python train.py --num_hidden_layers=13 --head_dim=32 --intermediate_size=1536 --vocab_size=8192 --norm_eps=1e-06 --attn_scale=0.177 --tie_word_embeddings=false --init_std_up=0.016 --init_std_down=0.00314 --decay_shape="sqrt" --batch_tokens=131072 --max_seq_len=512 --z_loss=1e-05 --dataset="wikipedia_en"
Each number is 200 + 30 x the weight over its row's rms, rounded and kept within 0 to 999. Layers, rows and columns count from 0. The size before them is the row's rms in percent of the matrix's.

# layer 8 MLP down, 384x1536, rms 0.135, rows 109-163, columns 1152-1279
101,237,193,183,133,204,191,243,224,207,226,150,167,232,214,195,172,219,218,238,227,240,153,189,193,239,220,169,178,260,185,145,217,205,207,203,178,219,195,189,225,183,199,203,183,178,203,234,182,223,156,236,148,166,209,232,223,185,176,216,165,215,179,100,167,172,207,246,168,142,180,168,168,171,197,143,167,237,185,200,203,185,215,276,217,109,228,219,170,252,163,130,79,234,189,207,193,219,160,153,191,176,236,184,176,229,232,157,203,194,186,171,194,188,167,163,255,235,204,182,220,180,205,216,209,197,169,173,185
098,182,199,163,197,210,262,206,184,229,182,177,201,195,190,174,243,203,180,248,238,193,193,223,229,160,202,215,201,208,169,211,235,238,211,162,163,184,204,182,258,224,193,185,196,223,212,218,185,221,242,204,204,224,155,197,196,209,244,160,223,205,262,226,144,283,229,169,240,192,205,247,197,187,218,216,210,175,229,226,172,190,174,232,229,193,183,273,180,197,212,200,230,180,234,198,143,210,217,191,213,215,161,134,208,180,218,189,185,107,201,211,176,240,202,233,225,252,227,220,216,167,209,222,226,198,226,175,197
102,241,168,213,210,211,140,162,205,222,226,207,186,183,158,156,187,245,202,198,199,193,239,209,205,175,150,182,137,133,108,190,216,172,192,153,203,165,187,120,205,187,203,243,221,176,182,213,203,234,201,132,206,208,192,183,145,200,235,218,199,147,170,177,224,227,222,263,228,218,201,267,214,194,154,254,163,174,183,212,141,214,227,185,257,191,153,260,193,186,182,196,148,213,246,232,170,209,198,225,213,212,221,175,216,246,187,215,214,177,197,186,184,158,167,179,246,231,170,210,219,163,220,136,203,229,194,187,212
101,258,151,226,186,196,175,203,276,221,206,190,241,170,219,211,228,162,210,164,160,228,161,206,212,218,214,203,217,199,218,189,168,240,254,210,177,261,197,205,228,159,240,221,226,198,159,123,165,168,163,211,216,224,206,173,234,207,166,250,163,216,216,271,217,203,222,206,185,179,245,200,193,154,172,191,224,215,191,216,264,174,193,219,181,203,233,176,199,209,204,182,157,206,239,215,196,165,238,228,222,188,194,165,178,235,153,229,244,175,164,224,180,193,173,193,168,230,240,231,228,198,165,204,173,174,200,199,265
103,204,215,194,269,236,182,179,187,157,167,179,181,199,133,197,208,186,269,202,240,201,177,152,185,240,193,216,185,185,178,158,193,205,197,173,190,146,212,216,219,160,249,182,196,200,166,159,202,163,229,208,196,174,180,229,213,159,233,220,212,195,197,200,243,156,232,252,221,181,211,210,235,214,187,193,210,234,138,239,203,189,182,187,165,148,271,202,191,149,167,216,164,209,175,170,206,205,149,254,210,186,196,241,202,185,196,179,195,145,171,196,220,161,210,202,251,161,229,212,220,214,214,180,213,175,198,226,154
101,184,200,184,192,200,210,220,217,152,199,183,242,177,224,228,211,189,200,182,209,234,149,261,270,158,186,235,252,220,223,163,205,189,217,191,167,178,174,144,172,237,235,236,146,200,168,243,205,225,220,180,161,173,221,142,140,172,197,186,233,169,212,206,155,188,194,201,197,216,185,198,219,232,198,216,213,211,220,217,163,197,169,183,180,231,227,197,192,199,215,225,186,195,180,235,190,162,143,207,218,231,168,156,210,245,211,213,196,204,200,250,240,192,202,164,182,230,252,255,201,193,202,193,246,209,175,172,179
099,175,211,199,177,145,196,159,181,210,198,148,177,208,270,267,213,223,213,200,161,222,175,209,248,170,244,173,193,237,229,156,190,173,189,152,193,198,218,220,188,233,224,176,197,174,166,212,197,199,238,174,178,147,194,167,160,167,166,244,151,224,200,171,192,177,169,229,221,233,206,219,303,190,185,188,233,198,193,166,258,230,212,195,240,218,170,199,224,182,232,264,185,185,175,214,249,181,235,183,200,206,226,209,184,201,243,211,204,205,210,162,257,200,179,175,207,205,194,162,218,202,218,180,131,173,197,151,234
102,197,200,143,169,201,178,250,244,178,166,194,165,187,223,235,158,198,193,186,177,157,170,194,177,197,192,183,216,184,179,248,164,198,207,235,206,271,203,200,228,206,205,219,193,166,205,208,182,262,191,178,207,215,212,267,212,157,195,221,240,247,240,182,204,242,216,210,245,164,223,174,212,179,198,211,193,187,229,169,175,225,205,183,158,202,197,196,207,219,193,164,190,249,186,206,193,157,184,219,209,225,160,194,151,160,191,176,146,210,200,210,257,183,151,233,173,187,160,164,239,235,225,230,160,166,176,200,255
099,269,208,197,168,251,193,184,222,172,159,169,179,219,245,201,197,175,189,229,241,189,232,186,160,229,178,160,199,213,239,174,171,195,179,247,217,194,179,185,182,210,230,195,138,224,177,181,144,261,218,181,179,133,255,232,213,151,224,241,213,229,224,239,196,235,195,254,170,227,222,221,128,235,167,231,183,217,196,125,207,193,190,251,178,172,190,184,196,225,197,163,211,172,185,141,194,279,221,244,177,169,172,206,212,189,208,181,152,210,169,213,218,152,223,210,231,254,269,204,187,178,165,197,239,229,195,168,207
099,176,179,180,236,177,178,164,171,190,228,150,170,235,222,230,189,200,194,218,225,119,209,153,215,251,172,201,194,275,215,202,167,231,185,178,218,239,187,192,179,178,178,159,231,156,187,202,197,194,188,203,195,199,204,191,159,179,178,214,172,206,211,197,173,157,225,201,173,199,302,141,178,218,159,214,186,267,170,262,202,169,196,248,197,240,253,219,170,225,232,225,223,141,232,221,209,156,189,234,119,162,175,209,244,217,164,252,205,226,180,173,181,201,196,291,201,246,229,201,244,187,193,231,195,235,258,209,267
101,231,215,207,242,186,228,194,141,172,192,170,191,156,165,206,188,226,191,249,150,202,131,168,209,175,259,213,201,179,214,191,222,247,140,216,209,177,188,229,217,223,197,244,212,188,133,249,187,178,198,237,184,173,147,179,212,178,201,201,152,197,239,199,144,132,220,260,211,235,252,197,203,206,218,217,234,223,167,220,237,232,200,120,196,202,208,213,228,234,234,162,182,208,182,227,197,176,190,252,221,210,188,203,185,181,232,174,192,213,192,209,244,223,212,235,201,189,193,255,244,240,174,185,180,248,150,244,222
100,199,193,189,194,142,249,174,239,191,230,204,265,171,193,168,203,225,240,232,216,151,207,153,123,213,179,146,163,190,216,157,180,180,207,268,224,174,213,145,269,135,221,175,230,237,130,199,213,209,173,243,203,195,194,183,142,217,230,179,139,223,255,203,179,165,185,160,196,268,231,157,235,229,185,188,203,197,113,228,233,228,203,234,204,193,190,224,230,205,174,220,225,212,219,200,169,175,194,256,176,179,179,194,240,215,162,148,194,218,219,178,184,193,141,166,183,207,242,219,183,205,170,212,204,188,208,195,155
111,226,187,190,177,220,225,175,174,205,203,192,262,251,220,190,200,223,219,261,172,213,178,239,228,146,171,242,132,210,157,196,238,219,205,233,207,212,212,176,237,219,176,214,117,183,202,168,216,175,204,165,202,193,168,207,213,226,186,208,220,211,227,219,181,170,206,206,181,167,200,142,179,187,224,207,207,216,136,157,251,223,222,197,259,176,183,207,161,163,166,163,126,246,180,218,221,203,223,165,113,190,198,175,215,211,192,172,167,204,169,185,192,167,191,174,188,198,190,233,210,241,240,213,184,209,182,207,212
097,236,216,194,210,207,203,210,225,186,179,236,154,215,221,183,241,200,235,183,185,219,206,188,237,175,230,203,171,254,225,244,176,148,226,229,147,193,174,202,192,187,306,184,252,254,159,240,138,118,185,202,218,222,171,181,200,249,159,207,209,256,207,210,196,214,203,194,194,196,218,142,174,154,189,281,194,213,188,212,178,248,185,208,171,205,275,145,187,159,180,195,185,238,234,133,138,242,211,190,197,221,170,224,167,164,231,233,194,129,135,241,182,198,189,185,211,160,196,182,187,225,188,149,226,199,222,220,208
100,144,194,227,253,204,184,177,213,176,179,191,202,192,195,237,221,234,227,224,227,215,225,155,225,228,178,226,186,201,183,192,181,169,225,256,149,142,172,186,209,219,169,172,179,231,181,199,267,208,207,217,264,226,147,208,202,234,223,226,210,197,228,211,245,203,197,155,241,169,178,212,209,154,245,186,185,200,254,193,202,171,191,183,176,221,180,223,244,184,226,207,252,210,210,150,189,151,209,180,209,274,185,193,183,158,189,175,193,225,138,173,159,194,230,264,194,285,164,172,166,228,137,242,175,148,197,253,220
104,201,196,161,193,190,236,202,146,192,195,215,239,179,242,209,231,173,184,201,200,221,187,154,231,198,197,236,184,182,201,247,201,252,167,149,214,144,237,151,213,194,161,250,142,209,193,211,234,209,194,177,173,235,222,200,239,149,176,189,243,172,171,210,210,194,216,240,173,206,180,210,275,191,191,195,175,188,208,146,244,161,205,246,205,185,233,225,198,188,176,245,172,184,213,177,171,193,195,158,143,212,194,217,189,190,205,244,217,189,186,233,181,186,218,209,222,181,208,205,182,201,164,156,196,202,180,233,168
096,138,197,161,187,234,186,249,209,178,221,231,254,241,201,176,226,144,170,217,195,247,184,213,216,194,184,217,179,188,233,209,181,201,210,218,209,169,178,174,244,180,158,158,215,209,188,144,175,229,182,207,167,242,201,211,178,211,218,222,155,172,155,196,170,168,170,218,276,201,206,175,244,221,189,169,217,234,258,187,241,198,227,215,172,170,226,199,231,255,168,185,215,208,176,207,230,157,212,183,206,219,180,205,199,171,179,171,197,261,143,180,172,211,208,187,172,220,207,157,207,227,211,155,172,178,241,222,184
095,214,228,211,195,209,241,226,196,194,222,220,240,220,202,152,156,234,219,214,189,149,136,255,143,193,225,184,267,232,159,142,172,239,182,190,205,225,204,167,161,189,175,193,165,204,236,229,189,199,186,225,188,204,175,180,212,179,171,185,249,254,171,217,212,188,192,198,193,222,175,195,234,172,177,253,172,170,193,232,155,220,192,228,183,180,179,193,209,154,180,230,191,251,257,220,196,218,209,187,158,216,271,192,184,175,224,253,161,217,187,236,246,197,191,147,239,195,135,231,140,210,210,168,220,191,197,208,220
102,226,242,200,216,216,223,205,173,191,184,178,239,269,225,199,187,264,167,149,241,167,254,200,249,163,226,188,235,221,215,131,137,194,235,199,172,217,215,220,131,175,236,176,231,250,218,224,179,147,184,229,202,155,221,159,222,212,195,228,231,202,175,229,166,199,241,234,224,125,188,225,226,218,149,193,179,189,215,208,259,240,201,199,203,175,177,202,157,244,154,176,173,217,207,151,187,169,206,206,215,174,163,168,215,211,145,188,260,238,220,257,215,189,207,196,209,169,203,211,182,198,202,215,200,195,192,211,209
100,171,181,203,228,134,202,214,219,208,251,207,157,217,205,221,153,192,184,252,232,155,185,186,184,258,271,154,181,220,210,196,158,202,196,195,199,159,211,176,218,155,173,186,202,188,197,242,216,194,187,193,197,234,182,225,248,242,140,168,245,208,159,206,166,187,280,227,215,167,177,252,218,207,223,237,173,140,246,161,167,175,200,196,225,201,193,210,181,172,181,234,159,209,157,182,232,232,191,240,201,202,256,220,197,202,198,222,222,211,240,201,150,197,216,212,165,158,130,198,197,227,200,116,206,144,237,231,246
098,172,127,261,214,163,178,210,157,205,154,222,268,187,200,125,201,191,185,217,220,181,278,176,249,183,213,159,170,197,197,178,192,216,189,223,204,215,192,203,185,185,241,152,212,208,233,235,180,194,192,206,175,134,199,165,193,192,234,216,239,182,202,208,199,211,115,131,216,196,156,161,209,173,181,188,204,231,199,198,236,231,180,171,189,230,188,204,223,249,207,186,196,180,200,163,200,214,219,207,146,218,230,196,207,201,234,244,218,218,211,214,214,193,199,219,159,248,228,205,199,202,221,182,164,252,236,209,201
100,147,234,210,202,191,194,173,176,229,198,235,204,196,188,167,173,209,185,211,240,203,179,188,224,260,184,187,256,172,185,207,213,234,198,220,245,227,184,203,229,178,202,213,228,186,201,188,219,198,172,254,189,184,181,183,180,191,198,165,193,242,132,227,183,220,165,136,187,193,201,202,221,204,198,229,214,213,244,225,221,191,205,220,223,275,250,198,214,236,236,203,174,193,204,178,186,205,165,214,167,208,193,235,225,234,202,233,211,235,207,197,207,235,206,210,236,233,242,230,195,189,199,250,191,153,194,186,185
098,151,238,188,205,219,186,185,138,161,233,177,227,206,192,187,193,189,242,208,216,194,188,205,192,146,209,210,203,191,216,215,164,177,204,266,243,216,190,187,267,200,188,180,153,192,208,193,213,258,194,171,193,186,165,225,200,220,188,238,173,204,181,171,236,211,213,216,200,175,275,196,252,163,237,181,214,183,200,181,236,231,258,232,201,230,217,198,248,191,196,176,247,195,191,202,247,193,141,233,182,188,189,219,245,157,202,188,262,154,236,247,155,189,195,216,185,239,183,199,245,288,248,189,209,248,161,240,241
099,248,210,199,193,173,291,178,138,185,275,212,210,209,195,242,220,200,187,198,205,179,192,248,213,293,224,179,159,226,184,188,141,196,218,186,229,212,208,193,205,192,150,194,198,194,203,225,189,180,229,191,278,154,173,185,231,201,173,238,206,206,180,234,244,164,206,190,217,176,241,195,199,194,120,225,216,212,129,200,180,229,162,256,201,122,208,228,210,199,199,217,253,187,162,207,209,244,232,180,147,193,246,208,143,191,179,200,217,229,150,215,191,209,232,188,230,192,192,133,137,208,167,192,167,211,246,192,185
098,170,179,216,215,183,269,212,183,207,206,222,236,172,141,160,235,184,254,190,185,229,224,257,129,212,227,207,152,207,217,175,175,203,210,172,174,228,211,157,236,154,192,162,219,266,200,237,242,240,234,220,172,184,249,196,233,200,218,170,193,117,180,199,179,191,153,200,215,185,216,155,172,233,199,215,143,185,211,213,191,179,240,227,233,235,236,241,194,202,193,139,239,229,172,208,203,198,186,219,247,129,226,172,184,272,219,185,243,239,171,183,205,198,208,257,177,208,208,226,161,194,148,178,186,234,198,210,151
100,202,210,199,151,221,180,263,192,187,184,200,199,114,228,184,218,159,262,226,207,181,290,142,227,206,217,207,243,173,198,197,185,237,199,225,206,245,280,211,216,248,238,227,180,208,180,166,141,175,167,224,150,220,220,181,242,152,226,225,248,237,198,230,184,246,182,176,199,218,187,180,147,180,156,214,205,208,162,219,209,226,230,169,219,187,167,231,188,214,189,164,214,281,210,206,178,206,226,233,168,142,233,165,198,197,227,174,195,142,168,218,210,202,192,204,186,242,235,196,213,219,230,163,224,214,220,187,164
095,198,210,187,230,230,197,192,180,184,230,206,219,187,146,229,119,213,190,211,213,250,193,203,218,202,190,218,187,207,302,185,153,189,171,165,226,201,162,170,240,167,207,231,177,194,195,245,219,167,203,185,231,172,176,214,195,195,180,173,203,175,213,211,224,195,190,193,179,277,210,220,238,237,198,213,243,204,204,235,169,215,259,172,210,254,143,231,215,223,200,200,163,234,199,232,174,181,201,178,166,230,233,256,172,206,169,219,228,192,197,246,129,202,217,169,193,221,227,236,215,199,203,228,162,234,121,190,205
097,219,175,219,197,179,192,225,227,214,157,226,207,138,202,182,213,216,220,216,187,178,208,201,224,274,219,257,183,222,208,224,214,193,217,243,239,249,206,201,177,221,210,202,136,158,195,235,235,214,216,183,177,250,204,205,187,181,179,242,199,112,176,208,236,176,237,175,169,191,200,225,148,128,206,202,217,181,222,181,175,209,223,147,194,221,172,137,226,203,187,239,209,214,246,186,222,156,139,145,218,210,189,158,208,229,216,181,171,201,197,198,220,233,214,231,196,178,201,198,194,191,237,235,148,185,179,214,174
104,205,180,203,207,193,182,192,192,177,207,237,169,178,213,173,233,169,255,156,226,224,228,161,167,272,216,198,161,226,194,243,239,214,187,212,219,152,178,156,200,209,160,192,199,161,191,180,177,164,198,239,172,215,239,259,176,184,179,178,204,194,235,163,221,176,133,202,216,222,238,192,175,235,141,185,194,197,164,176,240,228,201,178,179,190,243,228,222,229,181,200,177,183,209,184,259,270,191,198,240,199,130,192,222,161,207,226,203,193,211,218,238,259,209,152,258,204,213,177,241,162,178,207,196,219,212,204,213
097,217,235,197,198,204,178,184,279,162,187,210,183,208,247,142,172,209,224,235,218,186,206,176,190,182,140,183,162,209,179,227,224,179,172,235,240,239,213,152,182,203,216,215,125,193,235,228,185,197,185,245,167,182,221,221,155,203,178,196,191,196,200,162,183,249,158,176,219,199,177,138,240,191,163,193,221,178,198,243,221,264,205,215,211,229,215,181,230,188,149,182,205,208,225,173,211,258,229,168,202,190,236,208,179,253,173,236,177,247,181,217,191,202,220,171,218,222,166,160,195,177,151,212,211,207,199,184,232
103,187,202,178,212,290,210,174,213,191,172,188,183,209,202,208,281,196,186,205,205,168,176,166,209,147,224,186,186,197,158,275,189,244,230,214,192,241,202,231,221,187,223,226,227,188,174,186,233,176,215,200,228,246,178,208,234,206,262,143,188,203,193,157,172,177,184,143,203,289,160,232,142,199,227,184,239,204,208,209,174,166,252,179,202,225,224,249,234,149,195,249,235,205,190,204,195,180,193,161,195,199,226,177,160,129,212,226,239,179,235,219,236,264,207,178,196,181,217,184,218,225,185,160,218,177,226,192,237
098,241,189,209,192,203,198,243,233,219,241,206,209,184,197,187,155,190,182,222,226,148,194,196,233,187,200,224,199,225,191,171,160,143,222,215,245,228,187,233,229,170,195,198,193,244,235,189,248,187,219,252,231,252,260,213,203,227,179,245,180,203,196,215,198,221,219,225,245,152,224,213,211,168,200,163,196,233,196,197,226,190,219,180,96,191,224,209,229,185,189,205,174,195,145,242,177,169,246,229,200,167,171,171,188,193,227,275,196,296,199,211,230,240,215,235,214,239,161,245,162,234,210,226,251,223,170,235,213
097,139,179,192,212,223,218,206,194,208,159,200,157,193,199,196,218,202,206,230,183,234,189,190,190,224,157,215,155,148,191,164,160,199,232,173,131,236,223,218,201,168,207,194,246,199,213,246,203,156,220,171,222,193,173,213,189,230,170,181,184,200,260,182,147,182,211,187,242,261,242,145,178,193,167,151,194,220,220,195,202,176,216,210,237,211,201,163,199,204,162,181,167,200,205,181,144,250,192,181,195,158,224,225,240,203,212,267,185,195,159,206,178,167,194,181,184,213,272,233,167,208,215,229,247,153,226,168,215
099,209,180,225,210,252,207,183,199,168,198,164,182,193,164,250,179,185,246,219,200,188,231,228,187,242,182,204,210,206,195,227,250,196,237,201,225,213,91,216,165,178,173,162,177,175,206,179,227,181,159,226,158,251,178,216,187,229,233,169,185,183,207,153,227,199,156,197,212,231,188,209,228,249,179,149,244,183,251,208,240,191,179,177,188,205,220,210,223,231,206,193,222,194,210,196,216,199,180,224,276,168,133,241,169,221,187,183,205,241,194,189,196,171,214,190,269,209,204,227,197,194,180,220,205,224,201,191,232
099,185,175,223,174,204,230,183,204,181,230,177,165,240,190,207,220,156,196,268,209,160,223,187,240,199,155,185,227,214,135,189,208,214,176,261,161,204,248,174,203,198,209,200,187,187,168,189,170,168,190,203,179,193,161,166,180,213,221,188,217,182,258,223,139,203,172,179,254,216,225,239,209,149,157,169,185,221,220,163,267,232,186,194,186,213,227,173,174,247,195,171,197,213,224,225,184,221,220,208,163,231,219,165,213,161,239,177,202,237,214,202,195,196,201,209,207,212,169,159,214,208,237,252,232,127,218,209,224
098,212,197,188,279,241,188,204,212,207,182,244,203,199,203,196,186,174,161,240,209,230,194,180,175,148,221,234,193,253,245,184,158,275,158,231,197,220,131,213,231,170,223,227,237,185,190,216,208,235,223,226,237,206,155,184,236,174,183,159,167,200,302,197,209,198,200,167,228,196,177,196,211,233,180,150,188,190,164,210,274,231,184,157,193,283,153,223,202,212,212,210,205,165,176,206,248,231,253,205,230,218,228,201,180,187,134,198,171,215,192,199,217,199,234,218,204,193,190,175,212,251,212,240,232,251,142,197,198
103,189,188,173,229,173,214,186,252,230,216,188,208,215,240,190,217,186,228,188,179,198,201,122,228,170,179,162,172,185,190,223,230,202,185,192,212,199,188,219,220,220,219,223,180,168,211,193,213,236,237,249,216,208,204,244,134,183,180,204,194,167,257,185,212,171,196,213,219,205,177,205,203,191,165,198,189,198,202,207,215,187,206,165,171,211,196,219,206,208,179,183,171,203,207,178,226,207,232,234,187,180,190,236,204,227,190,231,148,219,171,205,178,193,220,189,114,213,214,165,191,171,216,207,183,241,198,197,209
100,218,204,185,216,228,242,238,196,199,179,225,184,178,168,193,241,244,265,249,175,243,178,195,163,179,212,255,234,200,204,202,133,194,216,174,220,215,209,187,214,212,204,216,173,240,258,183,225,200,201,224,147,227,198,205,206,164,188,207,226,193,246,211,225,193,248,192,231,229,208,202,179,241,251,195,205,217,202,227,218,230,255,190,160,215,198,152,234,251,201,210,214,183,219,172,182,203,225,195,154,192,235,240,188,165,224,154,215,216,244,244,188,214,221,215,226,180,212,190,196,215,253,179,241,147,227,225,193
101,202,190,206,199,178,161,207,219,236,188,228,210,243,153,246,258,217,223,244,238,187,207,161,204,262,203,255,225,210,175,194,212,206,211,184,120,178,229,190,185,199,213,195,232,228,179,246,208,239,189,217,189,199,216,215,166,244,178,130,183,151,238,202,187,164,154,224,233,173,190,213,181,186,187,172,224,202,230,199,194,222,200,254,188,227,212,173,232,164,207,210,196,204,219,190,218,178,230,206,182,182,187,206,229,203,157,228,175,208,226,232,190,221,234,198,169,188,195,157,177,183,217,171,245,230,171,193,163
097,213,193,200,200,229,188,232,157,199,258,257,167,206,212,187,209,217,188,224,197,259,195,172,233,164,184,182,193,220,226,186,242,190,209,204,206,179,186,217,196,214,183,222,190,208,173,221,213,189,194,167,171,218,155,224,192,196,186,162,189,218,273,208,233,189,179,162,218,180,205,173,173,184,236,264,201,292,232,222,228,224,224,199,213,155,192,190,183,200,178,243,211,186,206,170,181,222,200,172,166,219,214,194,182,195,207,186,205,188,220,232,242,188,186,242,166,194,139,188,200,248,218,146,203,196,175,191,163
094,204,201,218,210,231,209,198,168,215,169,179,139,189,215,225,204,217,217,197,167,177,206,184,198,211,206,236,233,162,273,221,183,222,217,233,219,170,207,193,217,212,217,168,178,190,222,201,198,179,215,189,193,229,221,246,206,218,174,177,179,193,203,181,228,253,184,278,177,191,192,197,209,234,205,196,170,193,218,190,150,137,193,182,200,163,209,193,221,233,220,227,267,191,211,181,157,242,171,241,215,170,187,219,199,225,208,226,175,180,198,224,206,156,196,181,216,163,177,202,183,230,242,196,229,185,170,238,170
097,200,201,224,179,158,203,239,153,159,185,254,237,245,150,189,205,214,189,205,205,222,126,158,157,247,222,221,218,160,167,208,179,161,152,210,216,228,194,218,201,256,180,217,180,192,221,229,195,215,170,211,165,253,188,174,207,225,250,186,167,197,163,161,188,204,295,156,156,158,156,211,230,225,198,216,214,190,168,161,223,142,190,201,206,233,185,232,248,253,225,201,159,196,204,208,225,212,177,173,188,139,206,149,156,191,211,226,161,209,205,178,197,215,202,194,163,242,201,180,270,210,207,208,167,220,219,205,200
099,203,218,175,214,190,179,128,203,148,220,234,244,214,196,199,216,206,188,262,233,128,198,77,153,174,185,193,203,213,182,160,250,167,201,172,214,187,228,151,197,200,175,156,171,240,246,169,144,238,240,185,231,182,171,232,230,211,205,193,199,210,197,200,172,158,191,143,192,216,184,190,195,239,195,238,221,193,159,234,193,222,163,173,274,216,221,216,200,190,193,194,271,165,235,152,236,198,179,156,194,220,239,180,224,227,205,144,179,218,219,152,227,207,201,178,209,208,175,208,203,201,178,198,211,174,185,176,200
097,168,196,141,191,219,255,201,238,208,238,255,243,223,233,182,183,229,244,218,201,206,187,254,227,133,150,143,208,184,195,160,172,215,235,206,216,204,165,196,207,172,229,196,184,232,217,209,211,242,178,203,242,184,221,216,192,242,200,219,187,170,222,209,212,217,200,251,194,187,195,204,190,228,234,188,231,231,247,228,253,155,204,226,220,222,259,209,235,229,235,171,245,145,222,213,176,190,232,149,220,204,215,162,232,232,179,189,194,218,206,190,218,183,224,158,236,213,189,190,215,270,199,246,254,174,233,201,186
101,241,248,223,252,169,188,233,257,145,179,184,200,211,190,198,193,135,228,218,247,193,192,194,130,203,186,209,193,233,203,162,175,218,207,245,199,187,248,220,203,257,199,165,209,197,232,226,216,169,203,169,207,189,180,210,199,210,175,167,153,259,196,214,208,157,258,216,179,206,191,222,195,183,207,186,228,203,178,216,259,189,215,197,266,199,214,145,234,200,192,239,274,241,224,240,154,205,226,206,192,227,170,206,195,178,184,205,205,192,158,234,146,196,241,217,238,178,205,210,218,205,244,198,209,206,207,241,220
098,190,214,184,192,148,226,256,194,241,167,187,229,251,235,159,197,218,174,192,229,181,187,226,220,213,178,232,212,129,232,194,154,181,155,221,214,180,160,225,174,171,217,183,182,195,199,167,174,197,218,184,211,237,237,122,159,189,147,247,186,196,158,201,224,220,191,214,239,218,153,221,160,161,220,148,167,164,167,133,173,266,237,216,184,175,215,206,213,234,183,211,221,180,195,152,142,212,151,198,217,189,183,158,206,227,244,225,182,179,272,239,142,196,214,177,192,130,191,180,178,181,200,154,207,210,212,199,209
103,138,244,230,171,182,175,226,202,198,132,185,252,240,217,218,228,205,184,195,257,213,198,171,209,178,226,186,220,239,231,219,186,207,207,190,252,142,191,175,182,179,183,193,171,218,255,222,208,223,207,176,209,164,204,134,160,211,190,155,169,250,163,179,194,187,209,188,202,222,161,197,207,211,181,139,182,186,173,261,178,212,170,212,158,164,163,230,227,171,192,231,157,185,178,228,265,172,204,204,171,174,221,201,156,192,217,189,205,199,184,200,247,255,178,264,219,237,186,175,224,175,207,214,172,192,193,164,235
094,214,146,206,208,187,199,149,188,237,192,199,130,194,218,208,180,171,263,215,213,189,231,213,181,178,204,212,199,168,237,193,165,221,235,184,178,141,196,192,213,197,181,220,218,193,190,178,212,174,273,226,227,172,209,213,237,184,206,165,239,200,200,159,240,215,179,250,196,209,223,201,169,191,184,238,189,169,231,190,167,227,178,205,211,213,172,196,189,176,208,202,222,163,233,208,189,172,248,209,209,228,215,195,238,164,252,219,270,188,155,203,180,226,209,220,170,200,190,154,193,195,238,236,191,180,189,221,208
098,275,205,197,233,159,176,194,247,175,174,235,207,154,140,192,236,229,165,217,211,210,184,196,197,200,161,252,239,217,210,246,223,241,209,143,186,227,190,189,190,210,241,236,279,179,213,172,174,210,237,158,218,234,182,205,248,226,235,183,197,185,217,155,209,228,129,126,180,204,195,211,182,192,206,218,173,166,173,153,255,218,180,201,230,242,187,186,176,215,221,170,165,184,208,203,173,206,176,212,217,235,236,233,212,270,184,170,199,211,213,161,193,182,180,183,196,182,234,163,258,255,182,209,229,198,217,252,226
099,237,184,174,190,146,155,221,219,193,214,213,237,176,188,180,209,222,228,157,171,201,216,170,204,202,218,217,232,187,181,245,222,211,110,258,260,167,201,167,183,196,163,182,184,175,202,117,261,236,227,216,176,188,180,165,167,190,185,251,218,174,172,189,198,253,234,169,219,210,185,154,213,246,192,238,152,188,207,218,190,187,223,201,203,161,192,155,166,188,190,192,195,184,233,216,219,202,201,240,177,218,208,185,221,203,170,209,206,237,166,154,201,158,149,219,225,204,230,170,140,144,209,225,229,240,179,186,222
099,168,226,165,241,116,198,257,134,226,258,203,195,228,198,224,167,162,199,222,213,205,169,188,187,177,233,151,193,230,237,205,214,211,211,192,182,201,174,261,215,197,240,191,226,216,209,187,217,226,189,250,203,186,180,235,140,230,207,218,218,224,200,222,181,189,146,233,238,186,221,236,219,237,155,175,167,204,194,186,211,188,172,182,171,233,189,188,183,172,167,241,186,218,165,253,177,207,154,233,196,171,146,274,199,218,220,226,192,174,181,221,204,209,213,208,173,177,260,248,213,213,225,217,191,224,180,210,167
101,199,164,225,236,233,165,178,181,183,198,171,215,214,192,211,180,211,201,211,198,164,215,171,194,152,196,219,188,205,191,263,214,237,208,218,262,252,169,132,177,192,191,163,213,197,220,194,222,161,192,154,198,250,190,212,189,160,162,210,236,204,229,211,171,166,226,261,220,241,227,234,246,183,225,217,172,213,207,230,189,135,192,187,248,253,252,216,193,148,201,194,210,168,186,150,179,185,173,218,211,239,214,266,189,157,251,172,239,189,203,151,200,189,210,192,254,246,225,211,224,190,209,254,169,194,209,201,207
100,189,208,234,228,237,183,179,186,192,180,147,290,140,214,254,179,166,144,234,150,201,238,178,161,185,184,180,201,216,138,170,165,211,206,168,191,238,208,236,180,199,250,171,200,198,297,238,177,201,187,258,200,183,211,179,212,196,225,198,210,155,176,233,221,219,228,197,166,222,241,224,202,204,220,250,244,175,216,178,157,220,148,263,183,196,197,181,213,204,195,165,177,193,240,171,216,138,265,153,210,192,116,177,228,209,179,199,218,228,175,174,204,201,246,232,241,205,224,190,173,271,167,210,237,172,247,197,207
100,189,128,210,186,247,226,213,214,176,242,211,247,240,218,176,189,241,167,190,195,194,146,234,235,202,261,198,192,170,170,147,231,216,208,240,159,230,234,188,272,181,216,216,187,226,170,184,190,255,167,215,195,276,176,122,240,196,228,167,194,225,215,210,172,208,191,196,173,188,169,140,281,190,183,179,195,238,209,213,157,230,174,200,250,215,183,180,225,162,187,250,213,213,161,200,202,192,201,245,192,188,145,210,227,211,187,218,215,181,173,180,185,148,211,212,213,191,192,228,199,226,229,199,164,176,235,201,176
102,210,185,158,236,209,183,219,162,176,234,174,164,237,203,223,183,248,229,249,227,180,231,187,174,233,234,198,155,117,237,250,212,234,214,173,249,182,168,244,201,204,182,186,210,231,231,212,198,197,179,229,244,234,193,249,261,211,150,220,213,261,262,197,186,204,176,258,216,160,218,237,200,186,182,225,244,175,206,207,206,216,220,174,237,219,289,220,162,176,220,211,222,214,220,148,186,203,231,163,180,169,222,226,221,175,197,258,193,237,176,164,219,235,216,173,228,204,248,183,201,207,145,228,183,251,242,182,272